Part of a small language model's weights.
Size: 11 layers, width 256, 2 heads of 128 (1 for keys and values), vocabulary 2605, 9.5M parameters.
Architecture: RMSNorm before each block, rotary positions, no biases in attention or MLP, untied embeddings.
Training: a variant of SOAP for these matrices, 319M tokens, 4868 steps.
Each number is 128 + 32 x the weight over its row's rms, rounded and kept within 0 to 255. Layers, rows and columns count from 0. The size above them is the row's rms in percent of the matrix's.

# layer 7 attention query, 256x256, rms 0.194, rows 37-40,164-167, columns 0-255
size [ 74  99  83  82 102  85 107 100]
[[152 159 108 135 114  75  62 123 138  77  97 148 144 123 150 108 140 202 138 108 159 161 136  73  84 153 130 162 153 124 145 138 152 157 110 161  21 143 141 103 110 102 145 113 104  72  72 179  90  77 111 128 132 141 111 107  98  52 151  97 139 134 145 106 163 139 128  96 104 118 101 115 148 150 111 161 123 129 203  98 150 147 151 167 124 159  75 175 142  96 116  91 115 120 187 217 102 144 145 161 183 153 156  79 139 107 151 135 105 158 163 123 159 118 135 123 136 131  56  80 207 160 140 137 168 105 198 126 122 165 113 116 136 105 159 167 131 101 134 157 139 202 117 113 209 134 125 166 154  98 143 108 114 133 109 160 125 135 104 142  70 125  78  93 118 122 133  84 155 142 103 148 138 153 124 128  63  96 148 148 107 128 137 124 164 121 153 123 169 135 116 169  86  82  98 114 182 144  97 119 183 136 127 177 137 132 167 158 129  78 107 110  82 146 173 157 132 122 151 122 136 147  93  95 131 173 167 151 116 167 103 170 125 146 152 155 128 248 108 109 133 205 152 159 141 149  78 133  79 149 163 142 140 121 132 132]
 [140 155 142 134 120 118 153 120 127 167 120 152 161 136 109 112 165 125 175 123 139  89 185 113  53 124 102 157 141 123 178  89  43 177  93 174 102 193 141 149 115 130 177 129 103 117 120 112  74  78 163  98 118 137  50 134  86 131  79 169 108 157 100 121 161 131 126 124 146 105 125  77 170 142 116 114 149 125 179 119 115 157 129 129 115 149 107 122 134 118 127  68 148 146 139 145 114  94  86  56 176 152 111  85 107 199 107 103  61 114 120  92 143  90 168 116 136 158 187  82 151 164 113 118 114 125 139 195 167 142 183 174  92 102 134 104 153 140 111 128 182 166 175 116 120 117 111 105 118 126 128  95 108 111 110  98 105 100  45 185 178 100 157  87 156 139  96 140  89 122 129 139 157 157 138 214 122 107 195 120 210 114 103 102  72 109 125  87 168 135 118 165 138 176 148 132 165 122 127 168 211 145 141 146 112 154 135 141 159 164 154 158  95  86 164 143 169 108 135 158 172 140  68 121 111 183 126 190 122  97 134 133 143 139 141 100 122 119  82 186 124 157 129  86 140  68  84 110  93 146 104 117 120 146 117 160]
 [140 131 101  71 123 198  90  64 119 141 157 217 128 112  58 150 129 160 156 124 139  91 106 129  81 136 146 160 132 129 107 138  50 172 153 141 159 143  91 106  73 169 120 102 117 146 161 148 143 108 168  93 113 108 144 157 105 181  97 176 104 137 115 157  54 122 135 125 157 145 142 113 146  99 138  80 160 109 151 185 118 100 160  92  79 125 116 136 120 123  85 106 104 102  82 132 175 106 158  91 142 129 130 122 120 163 155  86 150 165 171 114 137 121 128  98 117 187 170 138 154  97 117 120 123 145 137 116  91 116 124  91 157 171  89 113 172 167  40 121 159 184 178 118 138 131 126  90 104 165 171 183 153 184  93 137 133  97  99  74 139 143 142 131 133 165 144 164 145 166 123 103 139  69 138 120 174 139 177 117 143 158 124 113 107 163 164  80 155 145 143 169  92 190 130 117  63  52  83  64 128 156  90 112 139 120 129  92  82 155 177 153  79  94 121 143 145  82 135 143 134  95 105 126 160 142  87 136 156 120 115  95 150 103 169 101 143  50 112 143 133 142 147  70 118 121 146 105 214 111 117  55  87 154 107 119]
 [113 100 143 165  60 165  89 190  95 110  68 127  83 100 108 101 101 164 105  97 178 101  88  91 118 126 141  93 118 185 100 145 181 126 117 153 156  78 162 130 165 101 142 137 157 212 126 168 111 126 119 135 128 108 103  80 101 104 130 138 122 113 118 154 146 119 111 138 127 111 142 130 153 122 113 109 168 146 130 110 202 148 184 129 142  64 124 146 170 198 140  82 112  61  95 187 108 148 148 176  87 134 175 120 101 106  97 112 150 140 139 132 109 135 104 123 122 129  91 139 133 167 126 110 144 127  55  66  78 145 136 139 148 125 212 109  95 123 177 123 117 131 104 152 131  64 201 177  97  59 119 118 175 120 133 159 152 170 184 145 135 182 116  92 131 152 161  61 146 164 127 106 105 149 123 157 125  85  77  92 114 129 108  90 155 117 127 166 137  92 149 111 134 104  71 232 141 126 115 131 129 144 147  92 203 153 133 132 119  95 139 139  53 174 156 125 140 131 133 124 122 153  89 152 143 118 173 117 124 139 195  92  97 142 135 199 157 126 133 138 189  93 156 126 145 152 156 137 159 143 167 103 155 153 139 186]
 [191 144 109 129 146 134 146 145 106 125 195  73 151  93 127 149 100  76 118  95 179 106 108 122 179 134 134 166 154 126 222  79  97 164 181  87 146 105 148 172  84 151  65 120 158 163 156 145 133  98  89 145 128 144 148 136 178 133  87 174 111 127 107 139  98 196  96 120 155 106 144 106 127 109  72 137 149 152 100 155 115 105 148 107  82 112 128 145 126 143 174  86 116 174 120 148 152 137 180 188  82 127  83 198 133 135 182  80  66 178 166 166  62  53 108  86 106 104 112 139 127 126 127 109 127 133 171  85  62  77 113 117 171 137 129 118 159  88 140 126  93 131 132 120 112 137 185  91 141 164 130  82 134  99  96 122 139 146 109 202 104 121 117 104 132 170 104 183 139 122 133  95 121 105 138 137 144  80 153 154  90 153 166 160 112 107 117  78 148 148 156 143 196 192 136 130 103 168 132 119 119 106 144 193 121 140 122 126 101 140 109 128 147 171 104  55  67  94  99  79 180 124 138 124 154  74 113 116 146 136 110 115 150 128 129  90 131 109 129 138  75 115 111 150 107  89 108 109 143  96 186 182  64  91 137  86]
 [112 177 111 130 143  95  69  97 149 174 120 122 131  97 117 119 119 162 150 144 101  97 148 154 110 150 120 108 126 139 151 155 126 129 134 178  97 155  94 149 102 144  83 125 138 164 109 175 131  90 181 141 145  99 114  89 117 124 138  79 131 122 129 109 112 150 118  77 119  87 142 145 121 154 115 167  54 120 136 145 128 110 132 156  80 176 145 147 120 192 138 118 127  95 143 128 158 153 143 129 103 152 145 173 155 163 169 114 152 114 184 184  72  98  82 101 157 143 140  53 144 127 166 107 112 164 192  59 114  64 107 107 130 121  73 153 121 173 137 101  98 102 133 131 176 150 138  77 139 123 109 144 102 131 131 110 134 163  87 139 181 139 173 123  73 151 126 134 157 102 129 165  70 168 133 134  79 182 110 101 115  60 114  86  99  90  77  96 102 113 107 177 141 138  98  77 140  67 118  60 124 133 134  84 134 118 130 151  83  76 176 127 104 147 117 136 101 155 110 118  27 196 135 132 161  82 103  73 119 153 115  48 111 103  91 124 155 178 156 135 177 123 175 163 187 127  78 160 145  71 179 123 118  64 104 183]
 [107 199 103 135 132 134 113 122 108 120 140 152 187  78  88 179 128  99 142 132  89 191 135 137  93 130 173 111 153 141  87 177 132 178  76 128  96 130 110 110 170 187 107 127 134  54 179 174 126  86 103 141 126 123 112 149 118 117 115 116 136 139 115 112 127 135  82 147  79 137 174 146 159 139 158 143 159  81  72 105  94 137 134  97 122 136 146  64 106 132 102 168 120 118 202 140 151 127 130 121  57 125 163 117  95 172  97  95 145  96 126 109 106 119 115 127 201 138 179  86 116 143 136 111 120  98  63 171 137  77 147 182  96 148 118 235 198 106 112 111  82 151  92 171 139 125 143  76 166 113 110 102  97 118  96 120 130 117 123 104 121 103 125 167 139 123 151 173 138 125  67 123 105 136  91 141 140 160 189  87 152 210 106  73  79  86  85  58 114  86 101 132 126 136 146 162 147 157 149  80 172 171 105  85  42 112 175 140 113 110 119  97  84 128 127 123  88 104 113 134 111 134  73 106 177  95 127 126 101 157 129 130 148 169 140 148 139 103 156 103 149 128 133  83 130  91 144  97 136 160 111 202 107 120 112 186]
 [ 57 139 106 110  56 163 172 128  96 161 127 108 100 161  74 140 154  66 143 179 118 128 149 113 144 113 157 128  84 135 110  79 111 116 132 146 121 114 145 171 136  57  98 129 151 186 135  97 135 131 138 157 109 115 129 162 135 129  88 156  12 110 160 138 128  95  98 150 145 154 118  91 144 121 204 140 189 104 116 166  79  92 119 130 131 168 117 151 127 112  86 145 166 131  81 164 136 109 133 106  96 156 150 125 158 112 183  85 112 174 190 151 160 110 125  91 105 110 120 166 144  98 126 110 120  76 126  87 102 126 116 125 138 160 117 105 162 115 168  89 167 131 111  79 131 118 136  96 186 104 154 127 120 184 108 183 101 176 137  67 155 157 175 128 141 136 124 115 115  73 148 173 196 112 139 194 154 118 115  95 163 123 126  84 125 111 107  54 141  85 114 184  96 170 107  85 126 142 232 114 106  78  57 123 217 100 161 136 143 128 189 173 111 162 108 116 135 126  90 138  91  92 111 162 113 170 158 108 164  99 134 119  95 127 108 122 151 161 104 163 130 114 158 156  99 112 117 148  70 107 156 117 153 149 135 137]]
# layer 7 attention key, 128x256, rms 0.166, rows 36-39, columns 0-255
size [ 93  88  83  97]
[[113 100 150 200  96 137 200 146 135 104  61 197 133 135 158 156 127  65  74 115 136  95 114 110 116 165 130 139 153 141 101 159 102  80 129 127 161  59  83 132 102 116 162  92  83 148  97 154 173 157 125 144  85 121 112 101 176 118 118 116 125 137 182 122  75 133  81 152 151 169 104 126 146 118 111 191 134 113 164 172 121 145 123 142 161 130 148  79 103 103  82 124 105 112  76 131 106 163 170 103 104  66 114 152 145 142 191 126 101 115 164 126 184 139 123 112 138  90 171 110 152 135 138 141 175 112  90 165 207 123  90  97  93 129 131 122  72 120 142 157 171 192  95 150 171 146  88 114 145 140 146 136  99  88 175 157 108 148 150 118  94 112 128 102 125 152  97 123 148 131 129 117 102 158 109  15 151 123 128  96 164  94  73 171  96 123 134 148 139 103 115  63 117 143 108 130 171 129 101  98  52  73 113 129 107 110 100  94 123  61 146 107  86 135 169 102 147 108  92 127 170 143 156  81  55 165 114 129 149 168 153 107  89  64 172 145 114  57 134 100 112 109 188  85 149 125 114 143 128 148 122 160 184  95 154 147]
 [194 134 153 146 114  84 199 152 175 115 145  90 170  74 144 124  55 142 128 114 125 116 161 168 138 124 147 199 156 150  92 137 160 131  64 121  99 146 120  92 152  70 126 142 132 134 135  36  83  97 114 151 102 145 155 182 129 162 160 120 168 189  49 153 107 106 134 175 118  96 132 115 123 135 105  80 197 124 116 105 128 146 162 138 149 127 111 125 141 127 129 168  98 111 153 146 119 155 133 154 191 158 112 129 128  85  96 155 142 162  55 112 107 205 180 179 155  96 104  99 175 124 146 134 147 151  72 177 186 142 133 156 133 152 144 164 164 181 121 118  73 156 150 110 124 107  96 172 115 137 120 151 178  99 178 104 112  63 176  93 104 123 125 146 180 130 136 119 116 158 164 140  87 121 152 141 187 122  75 143 132 104 102 119 202 209 133 137 108 143 147 136 185 108  87 106 155 140  87 147 159 150 110 105  91 187 118  70 126 116 118 123 145 152  87 138 116  98  94 166 100  73 130  92  96  77 112  87 129 149 156 145 156 131 198 123 109 132  87 122 161 111 134 122 169  82 155  89  82 137 118 145 139 128 142 131]
 [122 119 207 168  87 112 112 166 155 160  89 168  80 141 105 163  89 154 110  94 155 114 146 154 147  96 132 105 108 171 132 142 121 141 151 162  57 138 131 105 171 113 198 125 171 153 142  80  96 143 149 116 139  92 156 157  81 135 120 119 111 105 127 100 117 153 116 142 128 121 109  79  43 153 161 133 179 145 100  79 115  61 141 145  44 107 103 166 136 157 126 143 122 136  88 115 142 165 185  83  92 133 128 142 144 132  62 177 177 160 116  71 143 135 138 192  65 108 105 168 113 122 208 115 149 143 148 160 159 136 139 166 111 132 147 132  82 170 109 126 141 151 120 138 112 156 136 169 125 114 108 229 150 134 194  85 170 102  89 124 130 126 105  73 173 158 111  97 156  95 146 147 119 162  98 157 168 134  94 137 123  96 144 153 138 134 100 131 139 105 133 109 114  64 108 116  97 145  85 108 145 125  99 135 163 207  90 138 141 178 171 158 149 167 149 140 154 133 110 146  91 144 168 116  84  75 118  66 134  95 153 127 164 132  99 100 135 172 121 112  92  38 170 156 132 205 102  76 147 102 138 147 126 159 141 161]
 [144 153  95 136 169 121 124 133 131 109 143 131 167 125 193  93  97 115 105 167 125 109 159 126 122 126 153 173 149  96 127 138 126 124 131 160 100 105 141 117 171 134 169 127 165 124 121 121 220 171  97  85 179 162 141 127 129 135 106  66 159 158  95 133 148 113 127 100 142 125 163 164 138 172  94 168 151 124 108 133  94 175 175 136  84 167 171 138 109 119 106 113 151  96 112 114 147 155  66 121 140  95 136 131 171 145 137 195 121 153 175 129  63  21 104 115 115 102 123 144 115 147 142 145  25 125 153 166 141 139 106 106  95  96  87 132 121 113 144 108 148 132 125 170  92  87 155 108 117 100  78 141 121 142 142 145  85 134  86 104  76 133 124 139 119 148 164 128 116 145 151 134 112 129 125 107 162 139 138 120 119 134  93 126  12 172  67 131  74 172  98 148  78 112 166 153 141 137 111 103 142 163 161  94  45  91 100  97 122  22 169  87 129  80 181 115 118  96 131 152  87 149 204  69 172 168 126  98 163 166  87  69 137 112 134 187  86 143 166 149 124 122  97 127 144 132 116 161 154 107  89 158 110 143 190 151]]